Each number is 50 + 12 x the weight over its row's rms, rounded and kept within 0 to 99. Layers, rows and columns count from 0. The size before them is the row's rms in percent of the matrix's.

# down: layer 2 MLP down (transposed), 896x224, rms 0.0944, rows 181-208, columns 168-223
# up: layer 2 MLP up, 896x224, rms 0.105, rows 182-209, columns 168-223
down181 100:54 35 48 66 51 45 50 53 22 53 57 48 61 50 32 75 67 52 27 48 41 48 31 38 59 44 36 53 47 53 40 51 61 60 46 52 46 62 40 47 46 70 42 49 62 27 53 59 57 58 46 31 48 50 65 58
up182 102:39 32 49 56 34 45 43 55 38 27 57 48 58 37 70 35 54 61 48 35 48 71 22 47 30 31 39 43 40 50 40 62 59 50 46 70 47 50 45 52 59 58 57 40 49 54 51 33 51 73 49 43 57 77 42 35
down182 104:51 58 42 46 52 39 44 61 62 36 47 32 55 63 50 63 42 61 48 33 58 39 56 64 36 41 71 42 54 67 43 55 59 27 55 44 65 29 46 73 65 43 34 43 53 48 57 44 26 41 70 44 23 44 52 45
up183 101:54 49 43 52 18 46 36 86 24 62 57 47 43 66 57 62 36 38 45 44 15 64 45 46 50 71 67 49 35 49 51 43 40 44 59 36 60 54 54 63 62 28 37 51 58 37 37 56 53 45 43 76 58 58 31 58
down183 103:64 45 72 41 46 64 47 54 55 61 49 42 38 44 54 59 43 36 60 44 42 63 60 63 69 47 53 56 42 55 37 39 57 38 28 47 66 42 43 45 55 58 57 52 59 52 63 37 66 49 65 48 55 56 28 48
up184 100:57 61 69 61 42 63 67 50 52 57 53 64 68 40 46 64 42 39 82 58 37 30 47 49 42 42 47 86 47 53 50 63 26 58 56 56 71 42 57 57 32 53 58 67 61 50 42 54 59 43 37 47 41 53 51 68
down184 099:53 39 47 45 54 52 49 51 57 50 48 58 51 57 67 65 49 39 39 46 41 26 47 49 60 38 58 84 48 35 62 44 36 40 37 68 58 75 39 51 56 48 44 43 48 48 32 67 44 61 39 45 18 66 85 46
up185 102:28 60 46 60 57 46 51 60 41 37 34 23 49 55 49 47 35 48 55 49 45 49 59 27 45 52 47 34 58 50 44 42 32 70 45 39 61 61 53 44 63 29 45 54 41 57 43 84 49 37 69 33 54 65 57 40
down185 105:45 50 37 39 58 38 35 28 45 52 73 38 21 44 69 60 49 45 37 45 53 37 63 51 55 59 82 44 46 44 61 38 40 42 61 55 45 62 41 56 31 42 43 67 52 65 32 45 37 57 36 56 64 69 17 60
up186 104:49 54 55 48 62 27 55 61 39 55 42 48 54 63 46 49 43 64 66 53 37 55 57 44 42 29 29 50 45 44 52 55 46 45 64 29 79 45 45 59 33 61 39 46 58 44 29 57 39 41 56 44 36 61 42 53
down186 101:39 60 37 54 48 37 41 49 60 51 53 67 49 71 55 39 49 60 32 41 72 43 69 41 59 49 53 52 58 55 42 36 74 43 32 40 48 61 44 70 46 37 44 62 67 47 58 71 50 52 56 39 36 70 37 46
up187 107:39 70 74 37 56 49 43 58 44 33 58 55 38 70 26 55 73 55 37 57 26 48 66 49 37 63 63 56 57 49 60 28 37 50 50 67 44 46 74 58 60 56 60 48 62 60 38 64 55 50 74 53 47 66 61 66
down187 104:25 64 39 54 50 46 57 62 59 35 44 53 41 52 44 67 53 67 53 54 41 63 34 35 39 63 60 51 56 73 47 35 44 65 38 60 42 49 56 52 68 35 67 61 53 53 61 58 37 58 64 57 16 35 48 46
up188 097:57 61 45 61 50 44 62 58 61 45 36 49 55 43 40 42 32 79 54 39 30 47 71 26 47 64 35 60 68 42 37 52 55 46 46 41 46 79 66 53 29 24 44 24 43 55 68 44 70 46 52 29 34 58 31 47
down188 097:47 50 55 47 51 78 69 68 55 45 60 36 48 48 58 59 55 43 54 39 44 29 41 40 39 28 59 44 46 46 40 63 41 57 33 72 46 70 38 72 34 50 49 47 54 39 28 62 47 54 46 50 60 43 36 47
up189 099:40 69 58 39 43 35 42 53 53 48 56 58 40 59 43 42 42 52 55 47 44 54 59 50 45 55 61 52 58 50 54 50 34 35 61 47 22 25 56 71 46 60 55 68 57 54 46 54 52 44 59 60 60 46 63 58
down189 098:65 49 53 37 51 59 56 21 45 71 52 67 37 57 54 43 54 60 31 63 46 55 61 51 55 46 64 35 55 49 60 58 36 86 49 74 38 49 38 30 36 63 61 43 45 70 83 42 53 33 41 44 74 45 65 39
up190 094:34 38 60 40 70 26 52 65 38 63 53 49 45 55 30 57 70 49 47 56 48 36 77 55 53 85 49 53 64 78 60 37 83 36 39 55 63 33 54 76 57 32 59 42 51 54 39 51 43 49 49 37 37 61 34 47
down190 089:63 60 58 54 32 52 49 49 28 60 56 47 49 40 72 56 33 49 58 48 49 52 60 40 71 31 50 52 48 30 38 46 43 61 29 60 46 53 64 46 63 78 54 68 56 49 56 66 69 44 31 77 77 55 38 51
up191 093:61 37 54 80 58 51 59 60 41 48 57 48 63 53 32 21 65 49 53 54 57 55 65 62 53 63 48 58 39 49 38 61 64 78 60 44 42 39 55 55 62 59 41 55 48 52 37 59 29 53 55 60 41 47 41 47
down191 102:54 64 33 40 26 24 52 45 64 56 59 62 36 62 45 60 48 48 62 48 41 62 30 43 47 40 36 37 48 58 47 55 50 38 80 73 49 45 51 60 51 51 75 32 49 44 50 45 43 85 42 68 52 59 53 69
up192 098:79 55 59 39 30 57 65 48 51 74 36 41 52 57 38 45 34 47 56 39 39 37 30 54 40 54 54 45 24 63 28 67 45 55 56 58 41 72 55 51 65 49 39 63 53 53 41 35 47 33 28 59 43 45 56 49
down192 098:45 39 41 41 55 46 66 32 54 59 48 58 69 46 65 41 61 49 63 37 34 42 47 42 32 80 39 45 49 55 39 31 44 29 43 60 62 54 53 64 43 55 35 48 47 40 60 36 30 57 51 53 56 47 51 71
up193 104:38 51 47 57 42 28 35 52 60 61 48 62 52 69 55 45 57 50 52 58 43 52 43 50 40 75 57 64 34 44 45 41 56 36 58 23 43 63 44 51 64 17 67 50 57 69 39 38 46 38 57 47 37 54 53 61
down193 105:48 59 36 40 47 57 54 40 45 25 53 46 57 55 54 50 66 50 61 64 66 72 41 67 38 35 41 40 56 24 29 38 39 36 53 43 39 68 59 74 43 33 14 65 62 60 38 47 41 54 63 71 59 57 43 57
up194 098:61 39 35 66 36 42 57 68 57 59 63 45 63 52 56 48 45 57 38 36 42 41 61 37 44 48 59 43 50 72 50 43 52 57 54 67 44 52 49 68 47 48 42 34 64 28 57 75 50 56 51 43 44 55 53 72
down194 105:28 44 59 71 64 51 33 67 73 50 61 57 48 48 37 50 39 53 50 26 31 56 65 62 50 45 39 55 35 72 36 67 44 64 49 56 67 28 56 52 40 66 69 51 51 50 59 57 65 55 41 42 38 61 64 38
up195 098:50 56 48 36 60 51 62 47 19 43 42 38 39 89 37 49 54 50 71 33 40 48 40 64 47 45 37 45 42 56 33 54 57 57 62 48 42 27 70 59 51 52 46 62 46 74 39 60 64 49 72 54 42 64 53 69
down195 100:58 71 32 48 49 56 32 55 61 71 18 45 44 51 60 44 50 44 56 36 67 50 43 52 41 55 54 53 75 50 17 54 48 47 23 44 69 59 44 65 45 58 33 62 44 36 55 45 45 60 43 48 44 41 36 27
up196 110:41 48 39 44 51 40 55 62 40 45 36 37 41 55 24 56 37 67 72 47 35 55 48 43 28 74 31 40 36 48 55 37 55 48 54 50 60 49 42 58 69 55 32 67 51 32 28 67 63 48 59 60 43 56 46 57
down196 104:61 67 51 64 41 20 43 23 33 40 61 39 46 40 53 44 48 62 53 35 41 59 68 58 83 61 24 23 43 37 67 30 51 52 49 42 58 60 25 70 67 59 50 88 39 39 47 57 53 63 78 47 43 62 48 38
up197 102:56 55 54 58 64 63 43 50 39 55 52 36 63 54 43 62 42 61 32 41 51 66 66 35 63 56 11 33 58 38 48 55 41 34 52 22 46 52 43 56 59 34 61 63 53 50 58 62 77 55 50 38 42 54 36 45
down197 100:37 72 62 57 55 62 72 60 48 62 43 40 47 61 39 58 62 56 58 23 71 48 54 46 51 49 56 58 49 72 59 65 45 60 59 50 48 43 49 54 46 44 36 56 51 64 22 64 38 62 34 54 60 58 35 75
up198 098:49 41 59 76 26 46 34 36 66 66 39 50 52 60 57 62 46 34 56 55 57 63 60 06 45 36 49 52 36 55 43 48 60 32 58 32 65 52 46 56 60 43 42 75 55 61 27 32 69 45 42 59 39 63 52 44
down198 095:65 50 50 46 45 64 58 55 50 46 68 50 51 47 62 57 56 56 44 63 59 43 76 65 53 53 53 70 50 66 50 54 56 52 56 55 60 61 51 58 54 55 46 29 55 50 59 45 40 55 47 62 49 67 43 52
up199 100:64 37 66 63 48 48 56 48 49 34 39 54 39 57 40 60 54 60 52 52 57 50 50 32 38 45 47 61 39 58 53 42 53 57 67 44 37 39 51 56 67 45 48 46 41 36 28 57 54 61 59 70 59 37 26 53
down199 098:44 51 50 10 40 56 26 38 40 53 44 56 70 34 55 45 38 55 36 65 45 54 38 43 56 38 52 57 53 71 32 61 46 39 22 46 31 58 57 68 41 58 64 28 49 74 66 37 57 52 60 44 55 54 41 47
up200 100:63 38 57 49 53 57 43 39 48 53 54 32 50 28 52 59 32 57 57 35 41 33 68 73 42 62 42 52 48 27 38 46 38 51 63 41 72 55 44 44 54 44 46 46 30 47 52 68 54 47 44 44 46 67 56 75
down200 096:58 36 42 69 65 51 41 53 55 39 61 34 49 70 63 51 63 32 63 33 43 48 47 44 55 45 57 49 57 71 37 62 39 30 41 45 31 49 28 72 62 58 61 56 41 32 49 37 47 34 35 62 61 42 68 58
up201 096:56 34 68 63 43 72 52 42 40 40 67 46 35 44 43 45 71 51 53 50 48 54 45 41 58 31 57 55 55 52 28 54 43 36 40 67 43 36 52 45 57 66 65 57 77 65 42 31 34 48 34 22 51 52 37 51
down201 097:56 56 31 38 48 42 19 29 59 40 45 66 47 55 61 31 52 35 35 50 43 41 56 31 56 48 63 53 75 35 43 62 45 51 37 48 53 47 66 39 31 54 40 54 60 50 64 53 66 36 59 41 35 65 42 64
up202 103:42 53 50 68 27 46 73 41 60 63 32 55 31 42 22 50 63 52 55 38 54 47 63 40 50 49 69 54 35 46 71 48 55 61 67 47 41 68 59 57 53 35 44 63 73 69 53 64 39 42 34 47 37 38 28 43
down202 108:46 60 29 50 54 36 61 53 54 60 73 54 27 48 60 49 53 44 41 27 65 60 52 55 61 55 60 50 77 36 45 60 50 53 59 54 27 27 59 64 59 56 50 39 50 46 16 65 79 41 37 46 52 61 62 65
up203 099:69 47 47 55 59 48 44 39 62 38 36 22 39 49 34 48 91 49 64 32 45 33 43 46 58 42 34 68 56 35 40 52 68 56 47 57 46 34 65 65 50 46 52 53 62 48 38 57 53 58 28 44 49 42 48 59
down203 095:53 50 68 38 36 63 17 50 45 38 59 54 55 49 50 40 20 75 72 59 69 24 61 50 56 57 68 41 62 58 31 42 53 51 38 52 50 49 42 40 39 44 67 51 74 46 49 45 34 57 38 48 57 52 52 55
up204 105:41 36 56 52 57 55 68 54 44 53 47 68 22 73 44 44 36 66 41 28 45 59 50 47 47 71 49 63 59 64 49 48 51 58 51 53 36 39 29 61 44 52 67 76 46 63 45 19 46 39 33 51 62 51 48 53
down204 105:52 60 65 61 52 40 49 65 48 41 39 48 61 37 47 48 54 42 64 32 65 30 54 50 44 38 32 53 48 63 49 36 42 41 69 53 53 44 30 64 39 44 45 74 43 43 17 62 57 43 57 71 43 54 36 47
up205 100:64 46 40 63 41 46 37 39 49 65 16 43 39 42 45 48 63 49 45 39 56 42 64 42 40 50 51 52 26 37 57 31 50 35 54 61 54 31 53 47 46 43 71 50 43 64 49 52 39 62 59 36 37 69 58 45
down205 098:58 45 48 12 55 49 50 36 41 76 35 49 60 66 44 47 39 50 53 56 49 51 49 50 47 56 30 54 58 53 67 28 62 57 19 55 58 69 40 41 68 28 32 58 45 55 38 30 51 54 44 59 75 47 36 30
up206 098:45 35 66 54 56 51 37 60 52 51 46 43 41 54 47 55 63 58 70 55 67 48 49 52 56 41 52 67 42 39 40 58 75 73 64 51 27 32 56 55 43 68 35 41 45 48 26 48 35 50 73 54 46 46 57 50
down206 097:34 52 69 55 71 49 23 61 43 37 52 67 58 44 51 17 45 58 43 48 52 39 49 53 38 58 42 46 44 43 48 61 45 65 61 56 50 41 38 40 41 56 63 56 28 49 53 38 45 57 56 61 61 55 26 45
up207 097:56 33 51 47 52 53 39 42 29 53 46 51 51 67 55 55 70 55 61 36 52 53 63 57 59 58 60 72 41 66 40 34 56 45 44 50 60 45 71 78 43 53 55 51 59 60 53 40 64 31 49 60 69 70 67 58
down207 097:47 45 50 50 46 64 63 53 74 48 46 58 41 51 51 57 45 60 43 27 45 62 44 77 61 55 42 67 61 28 66 61 46 63 48 51 67 42 45 50 61 77 69 53 61 62 42 55 72 58 57 31 54 55 37 57
up208 093:41 55 45 48 82 36 45 43 37 59 30 42 50 59 50 64 62 40 49 43 40 53 70 66 42 26 39 41 37 46 67 58 52 43 54 58 65 53 50 56 43 48 48 76 35 38 33 44 66 51 47 65 64 43 46 68
down208 098:37 46 64 46 74 53 58 58 50 54 61 48 61 69 64 49 51 26 50 29 80 55 43 37 68 32 54 63 25 53 34 43 21 24 57 58 45 43 52 36 54 47 44 50 52 29 36 57 41 44 46 50 58 59 34 64
up209 097:61 45 60 50 53 63 47 73 43 77 36 56 23 24 58 53 29 26 74 36 45 49 72 28 43 37 64 46 40 49 45 42 30 46 56 42 34 75 51 43 63 39 35 41 62 46 50 53 53 52 26 66 43 36 55 55